Part of a small language model's weights.
Architecture: no biases in attention or MLP, untied embeddings, normalized queries and keys.
Each number is 128 + 32 x the weight over its row's rms, rounded and kept within 0 to 255. Layers, rows and columns count from 0. The size above them is the row's rms in percent of the matrix's.

# layer 14 attention query, 128x128, rms 0.151, rows 0-24, columns 64-127
size [ 98  89  78  81  82  83  81  87  75  79  86  89  79  92  85  84  85  88  88  95  88  90  81  79  91]
[[118 132 111 163 185 144 192 177 134 132 162  76 105 204 129 132  92 160 130 142 105 169 114 119 110  91 139 125  67 123 202 100 122 110 138  83 112 151 119 145 117 194 141 138 177 102 190 118 168 132  99 113  77 116  79 129 134 185 124 143  96 124  71 124]
 [184 168  95 138  56 167  83 132 123 194 108 160 142  65 122 106 103 124 145 147  95  57 141 161 139 134  80 137 208  76 141 112 102 104 140 154 145 144 130 161 133 149 146 197 112 128 119  66 157 133 116 141 147  83 168 156 136 101 145 161 137  75 129  84]
 [107 157 160 121  93 105 108  77 137 167 121 106 159  76 111 125 119 150 166 124 165 146 150 100 127  63 104 240 173 143 127 115 138  84  97 129 132 149 168 141  89 153  99 141 107 130 100  81 119 103 138 143 111 127 140 156 114 149 146  72 145  92 224 152]
 [149  91 121 145 117 142 155  96 160 179 184  97 118 170 142 137  81 164 128 155 111  82 145 123 126 135 181  82 120 139 154 134 138 130  92  96  75 139 109 130 132 136 145 115 172  75 149  57 119  98 118 128  99 132 119  69 179 151 114 139 142 182  93 123]
 [110 114 118  89 150 153 158 127  95 169 117 118 127 199 174 141 147 108 157 132 122 137 152 118 120 171 149  66  92 157 103 154 180 138  87  88  87 142 110 126 150 142  85 109 124 165 148 117 143 152 143 147 112 111  28 157 147 187 111 179 121 137 124 126]
 [107 151 197 128 218  97 189 102 123 128  79 196  88 116 107 113 106 108 152 118 157 132 132 197 146 100  99 179  98 149 168 115 103  82 151 140 126 145 136 130 104 107 107 160 170  92 119 148 199 110 160 102 135 202 141 144 181 141 157 116 141 128 148  94]
 [129  60 163 170 103 137 156  98  90 237 134 142 139 193 193 105 163 142 129 132 124  46 142 116 110 149 116  96 186  68  84 142 162 123 105 126  95  56 143 132 145  91 108 101 119 206  92  92 136 132 142 137 156 120 112 101 124 124 169 148 138 130  93 155]
 [129 110 125 134 191 155 181 167 148  68 153 157 109 119 124 121 115 111 126  89 148 160 102 142 118 142 115  70  90 155  99 156  99 181 151  76 171 154 119 153  91  61 150 111  86 136 128 154 175 157 156 108  83 177 112 109 143 161 126 157 115 112 142 146]
 [195  69  79 157  25 148 125 121 143 151 113 107 133 150 113 107 142 124 118 113 143 100 145  65 122 153  88 100 171 123 120 165 134 139  97 107 139 128 127 121 132 146 124  89 155 187  99 136  93 123 103 205 181  63 145 109 117  84  84 125 142 142 100 102]
 [154 135 101 140 141 116 146 138 119 141 113 164 113 177 158 126 176 125 120 156 144 116 174  72  95 187 144  70  90 110 109 180 171 141 155  71  90 135 167 128 130 161  83  59 140 140 142 133 117 148 152 159  94  86  62 110 122 191 121 145 121 155 106 160]
 [126 139 158 136 179  66  67 173 153  76 101 118 181 118 132 125 146 101 173 122 156 165  71 129 119 159 113 135 107 115 120 104 151 133 151 124  72 100 182 119 124 159  57 137 178 138 136 185 144 205 139 147 108  98 188 171 140 121  79 117 139 134 141 174]
 [133 167  88 180  94 118 115 143 135 190 161  93 165 132 113 202 155 159 160 131 151  58 170 139  76 114 167 101 167  80 159  70 131  73  95 131 113 131  91 117 144 146 154 152  93 118 142  91  98 165 121 156 108 164 141 151 133 139 124 123  56 141 122 139]
 [121  61 141 143 127 142 162 138 151 113  91 184 102 155 103 149 136 169  99 145 109  98  82 168  90 130 139 111 135 114  41 139 154 114 108 160 131  98 154 136 168 136 137  91 131  82 106 149  59 136 103 196 150  64 135 133 127 147 129 129 160 165 117 105]
 [116  86 162 147  77 227 154 121 102 118 117  88 114  99 137 106 187 146 111 145  73 139 169  87 152 170 133  67  89 146 129 168 149 139 121  84  81 105 138 136 117 141 152 161 164 103 168 151 145 123 113 203 100  97  93  92 102 184 122 172 155 153  52 116]
 [121  72 124 156 116 173 135 175  87  83 131 186 148  85 167 110 153 145 176  85 105  91 180 125 119 149 130  89  96 138  74 193 218 117 139 134 118 126 153 118 134 110  84 101 142 123 110 232  89 128 113 143 106 118 123 109 134 145 113 158  99 129 173 150]
 [121 166 127 201 174 158 130 161 100  89 137  90 113 109 176 123 147  87 139 154 116 167 110  66 132 151 111 143  80 149 141 157 137 141 167  81 121 164  97 176 112 165 117 123 152 145 170 141 100 106 125 152 180 127  78  94 129 114 109 112 134 113  42 108]
 [120 103  80 160  92 110 161 128 126 102 143 152 102 133 193  39 147 159  86 163 100 125 134  64  92 177 128  93 165 130  57 203 182 131 113 158 101 163 121 130 114 174 106 182  89 173 175 128 124 129  97 157 136  84  74 144 120 142 137 148  99 129 124 165]
 [103  57 121 139 151 131 102 126 147 123 110  99 134  89 199 135 113 117 132  70 102 141 155 221 114 170  86 118 107 130  93 148 139 131 139 102 114 124 139 156 125 178  94 156 128 162 136 187 173 133 105 140 129 126  70 147 172 191 123 112 121 117 196 129]
 [139 104 109 133  78 152 101 131 139  92 163 127 146  88 171 201 151 115 128  97 121 168 140 123  76 174  62 103 113 133 126 146 121 217 166 121 157 122 123 138 184 181 136 109 164 120 171 184 144 202  81 143  92 114  90 144 146 182 134 129 162 142  71 100]
 [128  91 138 134 105 141 193 141 123 103 132  84 112 138 140 132 128 159  69 127 103 112  75  33 110 156 164 203 168 151  93 206 126 134 107  79 161 104  90 142  84 127 168 158 163 161 163 102  77 112 127 154 158  99 164  99 122 143 152 136 119 174 159 175]
 [136 103 126 173 139 121 108 103 157 169 101 123 166 134 147 147 122 152 132 114 112 167 131 118  81 159 113 160 151  37 170  88 163  79  74 107 111  84 120 104 141 186 126  89  66  82 134 111 161 106 186 118  84  90  99 110  89 110 132 167 108 141 123 175]
 [114 222 143  36 163  98  75  62 137 137 160 116 213 144 116 138 128 118 140 160 107 135 151 138 111  88  80 150 118 120 169  80  83 176 116 144 164 150  85 137 125 146 125 120 151 129  95 119 130 103 109 121 120 120 129 127 113  96 156 139 162  60 110 101]
 [160 192 147  85 181  84 156 161 106 137 106 129 107  93 108 116 120  96 101 102 199 106 181 167 126 121  92 143 104 152 138 124 149 112 137 170 110 142 119 191 116 124 156 162 105 153 125 109 134  94 130  75 149 163 124 122 108 102 119 157 182 112 136  85]
 [115 153  75 108  86  90 126 191 108 117 148 114  51 116 144  59 131  83 132  96 195 136 128 107 144  92 113 160 130 158 154 132 117 159 102 170 170 117 121 119 130 111 102 133 146  83 136 104 137 101 115 131 170 117 174 149 111 118 147 118 138 134 152  95]
 [163 173 124 163 186 122 125 124  56 183 113 180 162 182  90 141  61 160  57  89 148  99 116 159 143 149 114 125 151 105 171 157  94  88  88 154  96 159  76 118 125 123  51  94  47 111 139 179 200 105 182  92 127 125 137 120  95 171 122 134  69 132 128 132]]
# layer 14 attention key, 128x128, rms 0.174, rows 0-23, columns 64-127
size [ 66  72  69  76  60 113  63  85 116  64  92  81  66  74  70  87  76  75  79  96  80  91  78  94]
[[149 166 136 120 187 148 139 171 171 169 140 175 127  97 121 199 127 137 152 157 136 154 160 133  54 128 122 102 136 107 116 137 148 152 106 164 160 121 129 113  81  89 100 161 141 115 216 223 183 117 120 115 113 139 133 108 149  93 151 129 157 161 157  98]
 [101 100 166 174 141 124 164 115 181 220 178  79 158 137 196 130 117 131 171 137 104 117  74  55 154 134 128 149  64  86 129 128 136 161 163  90  92 126 111 108  74 128 152  88 132 111 121  64  96 150 145  83 123 118  74 109 113 114 117 122 109 113 123 166]
 [124 174 156 143 151 138 150 148  93  90 142 214 161  96 155 109 167 130  87 137 149 149 136 107 169 121 114 144 116 112 104 105 108 139 103 125 136 115  92 126 170  91 125 163  82 149 133 104 132 161 164  67 126 133 118 194  92 126 142 163 139  91 116 113]
 [110 132 136 119 147 106 130 157 121 111 128 127 126 141 136 131 133 145  67 128 151 195  94 157 133 164 128 147 126  59 159  89 124 160 126 110 167 115 160 132  88 149 146 167 167 109 130 121 177 149  96 152 162 138 145 149  67 176 123 132 138 102 142 142]
 [123  84 129  50 129 112 121 151 118 127 105 111 133 147 136 125 104  79 114 214 128 134 209 156 128 133 102 174 183  68 122 121 167 117 130  88 113 182 127 144 149 103 101 176 118 111 133  88 124 170  84 109 207 142 128 155 140  92 156 114 104 133 110 121]
 [126 143 155 118  79  95 143 157  90 198 151 146 168 100 207 164 185  90 115 174 145 175 204 167  89  82 134  92 115  70  86 158 129 130  91 142 104 122 166 165 123 146 109 165 107 103 115 219 173 149 118 139  81 101 117 175 158 150 129 168 145 135 166 105]
 [153 129 119  97  82 115 106 179 162 163 176  72 111 183 107  84 126  64 120 120 158  99 116 152 121 149 160 177 114 145 168 114  86 122  70 151  86 164 114 124 102 176  98 177 126  85 114  66 109 149  69 110 127 131 128 124  84 182 145  86 166 181 156 149]
 [122 117 166 144 186 109 123 143 122 176 116  88 149 114 114 128 129 170 138 172 100 122 181 112 183 154  76 190 148 140 147 113  94 112 115 155  72  86 156 134 168  85  46 112 162 129 142 172 104 117  76 168 130 169 112  45 143  93 124 114 145 137 153  97]
 [120 129 101 141  52 114 117 204 139  64  92 106 111 128 120 131 127 146 105  63 130 163  81 153 146 113 146 128  78  85 178 151 131  88 103 144 125 117  89 115 142 160 179 142  59  25 171 178 126 105 135 152 136 115 137 171 142 109 146  81 168 148 116 149]
 [144 157 139 107 140 120 120 122 149 123 171 130 103 148 102 159 153 170  64 148 178 139 158 167 158  87 139 111 164 109 180 148 113  93 132 185 119 175  55  96 125 101 141 165 126 101 114  90 118 155  84 116 136 146 145 179  97  88 141  75 121 210 142 121]
 [ 85 108 143 107 130 109 143 173  67 110 119 123 134 139 134  99  66 174 143 112  67 171 139 102 143 174 120 119 152 174  54 172 170  62 128 139 152 123 183 176 169 150 127 148  94 117 113 100 104 132 141  75 149 101 116 139 135  72 131 130 123 134  95  78]
 [ 96 168 139 135 127 119 101 182 176 146 109 121 119 105 164 134 130 102 105 138 101 169 148 136 113 129 154  71 119 109 108 132 126 154  97 126 171 163 183 116 115  42  90 115 102 121 166  84 148 121 138 169 138 172 121 128 134 154 164 137 125 118 153 118]
 [117 180 124 131 125 163 105  91 146 115  88 112 106 136  71 100 167 208 174 131 125 157 107 119 117 136 116  92 170 148 183 111 145 110 107 176 124 113 101 123 102 171  71 127 126 136 143 173 124 127 146 112 137 157 134 109  85 120 135 154 125 163 152 126]
 [146 134 162 141  95 148 167 101 167 154 149 117 159 155  80 168  53 153 114 177 102 145 100 190 105 176 118  77 163 110 153  86 147 101 143 179 147 148 142  85 131 158  86  74 158 151 104  79 108 115  60 154  78 123 141 106  95 161 138 150 193 164  89  67]
 [ 53 124 110 115  96 139 130 102 171  62  86  82 167 166 105 145 148 138 118 159 114 140 173  98 116  93  90 166 176 124 178 148 111 144  95  81 124 163 111 159 105 115 116 106 105 112 128 166 152 142 194 147 121 169 122  98 162  95 129 131 105 121 185  85]
 [164 111 168  69  84 168 122 127  87 185 148 133  78 113 145 128  92  88 103 130 168 101 136 127 146 108 192 130 116 152  94 147 150 122 149  92 109 148 168 138 173 160 132 184  91 199  91 105 137 167  91 119  91  88 149 118 152 147  96 140 167 128 116 150]
 [216 131 119 102 104 164  77 116 110 134  57 109 105 129 176 162 131 108  97 146 146 144 137 123 159  52 129 115 153 136 116 134 145  78 132 143 147  96 122 121 172 108  96 118 103 127 114  66 150 146  32  88 102 116 109  82  84 141 106  64 157 155 146 175]
 [137  89 150 135 125  66  57  86 147  89 147  93 124 115 151 155 141 140 124 141 172 141 139 114 114 145 138 129 171  95 147  94 148 144 141 120 147 118  89 101 153 125  44 165 133  73 122 152 126 130  41 140 142 134 116 144 108  95 169 134 193 136 145  86]
 [105  96 120  62 110 173  80 117 130 103 118 113 152 139 157 156 139 162 210 128 151 112 168 126 114 147  64  79 183 154 140 136 128 149 161 148 126 139 116  71 109  61 135  67 116  72 143 122 168 168 128 126 112 153 161 109 151 118 107 146  59 130  99 143]
 [116  89 154 169 105 130 118 161  90 134 162 158 110 148 193 121 134  86 101 100 131 135 178  92 138 157 111 108 139 131 114 126  47 115  97 180 114 133 165 176 154 165 129 113 177 127 154 156 116 166 167 163 122 141 135 120  97 116 205 108 110  85 169 130]
 [177  75 166 122 139 177 124 113  96 113  90 120 152 138 151 144 176 138 100 146  81 135 105  85 180  79 144 191  91 140 122 167  82  93 136 106  94 166 102 152 141 134 113 171 143 216 127 110  81 166 172 145 110 133 127 180 111 151 126 165 149 153 153 142]
 [130  64 151 148  61 113 176  81 136 160 105 160 136 101 130  75 133  70 122  67 125 130 188  97 119 163 114 149 157 153  72 121 112 136 136  95 145 174 128 125 117 141  83  59 123 112 114 128 132 134 143 113 161  94 132 138  90 165 161 168 143 127 188 166]
 [175 105 107 134  75 145 161 127  95 127 144 152 123  78 151 104 123 165  76  94 104  34 100  89 162  98 111 132  57  88  95  74  92  90 128 112 173 174 108 138 140 100 124 153 105 140  64  89 103 147 169 170 155 141 122 116 143 138 177 121 122  96 134 153]
 [152 108 165 147 171 106 103 148 137  95  44 179 108 101  96 132 162  91 139 141 155 139 179 144 108 147 158 114 117 149  93 162 177 143 158 143 132 164  97 125 125 192 178 140 152 129 136 127 137 103  69 129  78  60 129 172 131 105 138 107  91 148 107  85]]